config = dict(
    n_layer=16,
    d_model=320,
    n_head=5,
    n_kv_head=5,
    head_dim=64,
    d_mlp=1280,
    vocab_size=10161,
    activation='gelu',
    norm='layernorm',
    norm_place='pre',
    norm_eps=1e-05,
    positions='learned',
    qk_norm=False,
    attn_scale=0.125,
    bias='none',
    tie_embeddings=True,
    parallel_block=False,
    init='uniform',
    init_std_qkv=0.0173,
    init_std_o=0.0,
    init_std_up=0.0173,
    init_std_down=0.0,
    optimizer='muon',
    lr=0.00191,
    lr_mult_o=1.3,
    lr_mult_down=2.0,
    beta1=0.95,
    lr_head=0.00858,
    grad_clip=0.5,
    warmup_steps=200,
    schedule='wsd',
    decay_fraction=1.0,
    decay_shape='linear',
    final_lr_fraction=0.0,
    batch_tokens=131072,
    seq_len=512,
    doc_mask=True,
    train_tokens=758600000,
    steps=5788,
    dataset='wikipedia_en',
)
Each number is 128 + 32 x the weight over its row's rms, rounded and kept within 0 to 255. Layers, rows and columns count from 0. The size above them is the row's rms in percent of the matrix's.

# layer 11 MLP down (transposed), 1280x320, rms 0.185, rows 1135-1154, columns 0-79
size [107 104 112 102 105 101 100 108  96  85  95 104  81 105  83  90  90 104 105  91]
[[133 109 135 177 149 117 117 147  96  83 107 151 169  84 135 159  95 131 154 114  77 169 164  91 121 152 108 120 159 113 153 124 119  84 158 122 156 147 103 112 123 174  72 104 124 122  95 159 113 154 170 116  73 157 169 156 172 105 178 165 105 137 160 140 154 157 110  92 119 116 123 122 174 170 138 135 136 148 141 119]
 [150 143 116  55  99 125 139 136 194 128 148  99  95 111 155 137 192 160 142 152  91 158 107 152 103 128 127 145 138 112 255 132 123  83 178 121 103  69  73 134 135 145  50  93 126  68 123 163 124 143  56 108 182 161 129 177 149 145  44 101 116 169  78 135  77 135 133 108 109  84 167  89 164 130  97 100 112 118  52 159]
 [136 119 208 137 149 175 116 130 124 124 143 123  82 161 156 131  91 133 107 111 137 163 163 153 112 202 124  85  91 148 218 120 126 137 171 162 139 116 157 156 140 164 127 103 136 127 141 156  91 143 127 104  75 169 150  90 127  80 171  93  86 156 133  95 114 132 163 108 144 104  98  91 108 128  69 114 128 180 125 164]
 [182 130 143 147 115 129 119  78  81 147  94 158 138 136 131 133 125 113 126 165 102 162 118 133  59 116 118 101 134  92 112 178 139 104 141 194 137  36 125  92 147 113 137 139 146  93 146 126 138 179 160  72 104 138 145 103 107 198 126 118 119 110 124 152 125 137  97 163  97 127 147 124 143 170 119 126 166 102 150  96]
 [122 118 116 144 135 166 179 138 166 175 160 118 113 128 144 117 114 133 167  97 103  99  79  90 106 146 141  55 144 138 128 108 194 122 102 111 108 151 182 137 159 140 102  98 117 136 120  85 101 122 132 106 121 103 114 117 142 109 175  90 139 136 201  87 216 101 141 172 118  93 136 138 139 139  50  89 172 128 113 146]
 [119  86 112 124 141  90 107  96 102 121 140 157 181 135 106 146 164  89 126 173 138  88 146 101 110 106 162 134 122  98 114 124 159 137 141 130  77  65  97 156 163 150 146  74  81  91 118 102 139 173 114  96  77 148  35 142 175  90 136  96 167 121 158 115 129  75 171  98 101  65  89 139 164  89 126  75 150  88  93  91]
 [131 140 120 109  68 120 104 128 125 166 121 152 110  91 138 145 187 183 112 119 135 185 133 141 139 123 182 140  98 170 163 120 155 161 156 192 106 155 113 103 124 136 116 190 156  95 120  84 129 176 150  54 161 165  65 132 122  68 151 113  90 135 139 159 103 131  97  41  95 101 125 199 143 123 166  96 110 141 146 107]
 [135 107 149 154 138 156 149  91 224 126 106 191  67 107 126  92 144 149 133 186  89 148 109  88  86 128 124 149 143 122 114 100  55 163 120 140  85 138 162 135 109  88 135 120  96  97 110 140 120 142 134  84 138 126  75 146 162 102  80 147 111 132 130 158 108 127  95 157 100  53 119 136 160 139 132 173 128 135 159 203]
 [160 114 101 161  76 101 175 160  76  90 162 100 130 105 125 109 117 150 110  73 157 124 180 160 171 105 116 139 115  60 198 101  87 179 125 152 125 208 158 144 161  75 117  71 101 136 149 115 100  92 112 126  92 135  84 109  70 135 117 187  90 113 150 116 173  66 164 171 159 102  85 115 182 117 173 107 218 133 166 147]
 [160 153 133 118 157  73 146 134 169 196 129 123 116 150 110  91  83 106 112  90 157 135 104 133 140  44 120 119 117  76 113 133 142 130 191  93 110  86 133  81  81 160 180 180 124 134 111 141  55 119 151 118 102 144  90 139 145 138 169 172 141 136 142 172 166 152 168 103 153 114  99 164 177  92 165 154 100  90 102 169]
 [142 151  72 190  93 139  81 112  99 105 159 155  91  87 137 135 104 132 117 154 142 113 112 136 135  97 113  70 118 156 109 108 103 138 166  79 202 147  90 134 101 120 158 116 138 106  91 133  85 164 134 132 162 152 145 102 126 142  93 138 136 175 155  91  65 164 134 113 185 144 144 151 157 126 157 179 134  86 123  92]
 [105 100 159 173 107 143  78 153 138 156 112 152 143 150 138 142 218 107  66 112 128 137  18 112 107  67 110 184  83 117 131 172 130 130 108 110  96 156 135 112 124 118 129 122 173 120 128 152 165  96 162  92 161 167  78 121  85 154 150 107 139 123 134 131 188 126  65  78 130 200 101 139 134 176  66 123 108 140 141 178]
 [160 111 140 112 173 132 112 182 142 115  99 145 116 178 108 119 106 115 144 160 119 152 153 135  79 205 192 114  79 177 100  99 164  94 126  56 176  91 144  84  98 132 108  89 114 127 115  99  99 142 124 183 111 141 113 165 194 115 156 154 165 127 125  84 138 147 118  93 110 119  91  73 111 139 125  81 126 145  61 155]
 [112 126 183 103 216 135 154 138 140 154 142 162 108 138  98 154 159 128 121 190 121 111 138 142 158  83 116 135  60 133 173 119 202  97 134 172 138  95 108 136 152 114  94 145 122 186 143 116 124  84 160 100  87 148  85 193 154 158 170 121 146 164 140 141 128 159 158 157 106  87  91  77 123 182  98 102 129 125 146 146]
 [163 134  95 133 147 168 127 113  80 135 114 139 142 110 136 106 114  99 128 115  60 124 102 181 135 123  68 190 191  69  99 173  96 155  81 109 139 108 151 114 108 108 110 130 139 144 204 166  97 100 171 118 183 117 123 131 115 111 134 101  26 213 118  89 105 117 130 178 117 136 157 156  99 124 126 187  87 137 188  62]
 [137 170 131 130 145  65 171 130 121 144 103 152 171 133 131 109 105  96 158 144 115  92  82 140 124  83 121 119 106  90 180  97 110 111 102 115 149 135 143 150  87 125  99  98 148 115 133 130 111 113 110 140 196 138 135 132 136  78 162  87 107 195 138 124  77 110 104 153  95 135 113 136 250  83  50  50 101 117 145 112]
 [125 123  80 166 100 151 148  81 175 119  98 152 125  81  55 125 143 189 163  85 151 155  75 157 183 148 148  84 141 169 128 114  90 121 118 180 146 198 112 151 170 161 125 125 111 148 199 130 131  94 126 116  96 146 116 148 117  91 172 133 171  96 160  62 140 184 136 107 119 109  64 134 135 162 146 113 120 109 139 191]
 [108  82 112 173 122 128 154  49 146 116 124 147 104  93 156 100 132 163 129  96 142 116 102  79 102 129 104 179  99 123 169 119 170 128 139  76 116 133 136  99 128  97 199 173 104 146  97 125 119 123 133 149 121 159 137  89 104  71  89  91 142 131 176 112 122 122  84 160  73 123 145 131 133 136 106 120 132 147 122 131]
 [ 97 213 186 189 119 116 146 103 213 116 143 160 146  81  91 138  66 129  73 186 139 164 125 126 109 125 153 165 192  92 161 149 125  54  56  94 168 133 172 131  77 112  92 130 150 130 150 114 109 118 103 130 168 177 117 116  76 119 127 131  94 109 162 150 165 157 130 139 163 152 110  59 112  75 117  90 121 142  81 134]
 [ 84 145 130 173 209 123  72 130 130 146  76 183 132 117 139 132 207 143 133  98 104 145 156 135 139 103 167 110 115 139 125  96 127 139 106 119 107 103 147 147 144 135  96 120 185 146  81 127 137 103 165 110  54 114 160 143  95 138 113 132 177  81 127 168 133 110 205 162  85  86  97 206 163 142  94 124 112 131 136  81]]
# layer 11 MLP up, 1280x320, rms 0.0872, rows 1136-1155, columns 0-79
size [102 100 101  99 106 107 106 100  85  92  99  88  96  90  87  96 105  99  94 103]
[[198 172 116 121 116 118 119 144 179 136  85 134 167 161  74  67 150 109 124 124 102 153 128  87  95  95 170  90  92 128 107 157 131 130 132 172 103 115 144 113 158  90 127 176  99 133 119 110 162 116 102 126 169 118 162 132 157 134 115 211 140 151 178 126 187 157 137 147 151 141 190  84 168  78  84 126 169  87  61 141]
 [161 112 179 161 150  73 130 121 129 107 169 100 142  82 136 155  55 123 136  78  72 166 125 112 141 181 101 142 127 103  98 113 146 147 114 147  95 133  61 132 124  90 120 157 151 157 127 152 134 154 134  88  47 138 125 167  75 134 160 114 127 107 103  98 174 111 131 121 108 152 138  50 140 158  80 154 187 152 120 140]
 [159 107 194 140  95 101 151 113 149 110 205 154 183 172  73  91 140 137 125 115 142 117  86 135 150 160 151 133 177 158 160 178 159 113 122 155 105  45 113 157 114  98 176  95  99 125 165 135 165 170 124 127 154  90 132 120 164 107 133 147 128 136  84 137 111 158 160 153 103 158  86 109 150 157 133  42 136 160  85 154]
 [ 70 114 121 108 179 145  60 140  70  88 129 161 106 137 140  80 122 159 135 123 156 152  39 114  93 118 203 119 152 188 123 179  91 142 129 123 209 101 123 136 140 138 201  59 148 170 103 108 104 120 149 112  84 142 179 125  78  83 119 153 143 127 139 123 103 177 164 124 104 141 124 157 129 147 127 108 110 162 118 176]
 [141 150 150 100  96 132 166 152 119 150 149 118  73 138 205 140  92 101 113 170 166 125 149  83 160 171 115 138 153 119 141 116 152 129  82 225 159 151 139 106 114 124 170 145 108  95 152 204 132  83 127 104  97 100 168 110 146  93 156  72 138 163 137 116 181 215 163 150 139 142  67  46 138 140  63 152 147 162 136 113]
 [159 138 184 205 111 152 160 156  78  91 148 105 153 123 114 153 119 113 112 137 123 185 104  80 131 146 124 113 176 159 178 180  94 127 117 102 146 178 112 133 113 133 185 118 130 114 129 120 189  67 138 187  88 152 120 159  94 112  74  92 165 152 131 101  60 146 167 129 129  86  43 142  80 148 138 155 119  58 130 105]
 [117 173 121 104  93 133  93  57 142 202 139 156 117 201  90  99 131  30 139 116 135 169 101 154 134 147 120 103 168  63 123 154 151  95 117 149  79 142 135  90  95 115 152 158  86 128 144 144  65 162 104 117 166 121 108 110 128 192 130 131 157 129 162 157 153 152 117 108 145 127  39  90 159 158 227 113 114  98 122 146]
 [156 133 141 181 120 150 164 124 121 126 101 112 174 179 108 129 112 127 116 127 156 141 151 132 116 126 144 145 111 133 152  87  67 104 160 163 125  95 130 143  96 131 116  99 170 142 108 145 104 166  70  95  61  86 170  73 125 116 106 113  63 120 113 151  68 114 113  76 169 135 184 119 109 117 125  96 103 136 205 123]
 [112 133 153 162  92 159  82 133 172 116 170  88 100 127 120 161 161 107 118 140 144 102 195 152 115 168 196 135 119 178  71 145 131 161 104 202 135 133 149 145 147 121  78  57 117 136 106 191 151 148 100 152 157 129 187 174 132 112  83 103 184  86 132  85 148 146 127 154  81 175 103 113  61 126  76 131 153 118 180 122]
 [ 89 120 187 166 127 114 164 130 205  97  78 155 185 182  94 105  83 137  57 121 167  92 151 115 168 158 137 114 168  72 151 147 137 121 104 108 113 155 175 136  92 125 146 103 171 139 132 131 130 137 126  72 125 157 117 131 160 190 173 114 103 103 125 193 180  97 111 141 107 154 130 129 158  71 128 113 134 162 179  86]
 [118 156 149 116 137  87 118 138  82 109 196  92 147 109  65 163 169 107 143 128  62 141 115 123 139 127 125 116 117  93  54 111 139 155 110 151 172 160  38 141 116 136 128 135 126 135 179  73 114 173  91 111  22 121 132 101 151 121 149 230 132 161 120 152 168  63 147 123 152 157  90 137 133 138 155 153 144 154 129 131]
 [143 104 101 163 179  76  65 158 124 165 157 119  86  93 110 133 153 173 158 193 143 105  93 106 165 138 113 126 194 134 120 185 106 174 118 127 136 146  89 121  90  75 171 125 125 175 133 152 114  89 119 102 113 184 130 186 117 151  84 178 137 121  83  95 189 118 162  86 141 158 147 181 108 136 176 177 117 107 123 159]
 [142 140  97 125  97 143 106  96 144 154 110 170 159 186 159 116 172 178 124 164 119 131 117 117 148 135  89  69 173 151 182 161 120 180 136 109 116 135 122 171 112 157 118 115  93  79 155 151 163 168 130 105 164 130 101 133 179 101 191 109 157 137 165 147 135  89 175 129 123 127 133 151 187 145  55 109 127 108 117 197]
 [104 167  77 129  73 118 133 153 134 104 108 155  73 110 181 128 121  58 129 129 134  88 105 129 175 101 112 146 122 164 158 153 109 130 130  92 190 157 115 176  56 156 134 136 139 119 139 112  99  82 210 161 125  92 171  66 113 106 139 140 126 100 160 108 124 181 163  96 122 122 159 157 102 148 115  70 100  79 149  94]
 [ 91 112 107 126 121 109  80 162 131 153 147  81  74  84  98 140 125  77  85  95 139 110 175 122 112 161 130 107 112 157  65 141 159 105  94 160  78 107 117  64 149 188 140 136 118  69 104  98 174 161 131  84 113 140  81 117 156 172 112 190 142 121 125 138 159 115 165 135 113 133  75 147  51 136 191 129 182  95 196 154]
 [ 85 122 141 139 106 143 163 139 105 129 110 138 178 177 122 130 118 158 108 136  75 121 125 114 136 130  86 151  98  86 166 122 127 115 101 102 160  75 168 125 149 150 115 104 111 148 118 108 136 123 163 154 226  77 132  70 118 135 115 127  85 101 136 107  52 122 147  51 133 163  62  94 126  87 130  94 127 161 142 185]
 [ 43 130  86 122  78 223 120 139 131 118 164 131 182 129 115 187 125 124 111 148  76 138 164 143 125 177  53 144 154 128 158 139 181 102  96 104 155  49  95 158 121 105 120  96 100  87 103 137 105  80  95 210 140 135 106 119 132 134 176  85 107 126 142 102 150 157 154 169 114  98  94 130  80 102 114  88 133 157 125  27]
 [143 116  83 124 133 111  65  91  88 144 139 165 126 117 121 112  57 149 101 161 126 151 174 138  83 112 164 120 143 173  81 117 125 152 111 139 131  88 129  72 148  89 169 114 140 180 147 141  85 113 143 154 139 147 114 125 137 158 166  93 154  81 109 140 181 146  95 141  75 153 144  57 103 150  92 106 116 118  87 110]
 [153  79  90 120 167 140 111 123 109 115 115 109 173 134 116 142 135 155 115 139 160  70  90  73 120 152  86 122 138 144 177 124 108 172 108 152  87 134  85 149 100 161  98  80 140 173 112 137 127 135  98 141 125 121 202 125 144  91 147 131 112 114 133 134 147  75 111 107 126 109 104 110  95  83 109 131 149 164 169 134]
 [ 97 130 120 154 172 163 120 168 120 137 136 127 126 130  80 133 148 165 128 151 110 104 104 127 172 133 143  90 152 116 145  69 143 140 100 137 105 131 133 187 152  89  83 143 103 129 136  97 126 133 159 135  89 148 102 119 130 157  97 109 112 121  75  78 155 144 126 105 171 159 195 112 159  88 120 170 119  60 163 141]]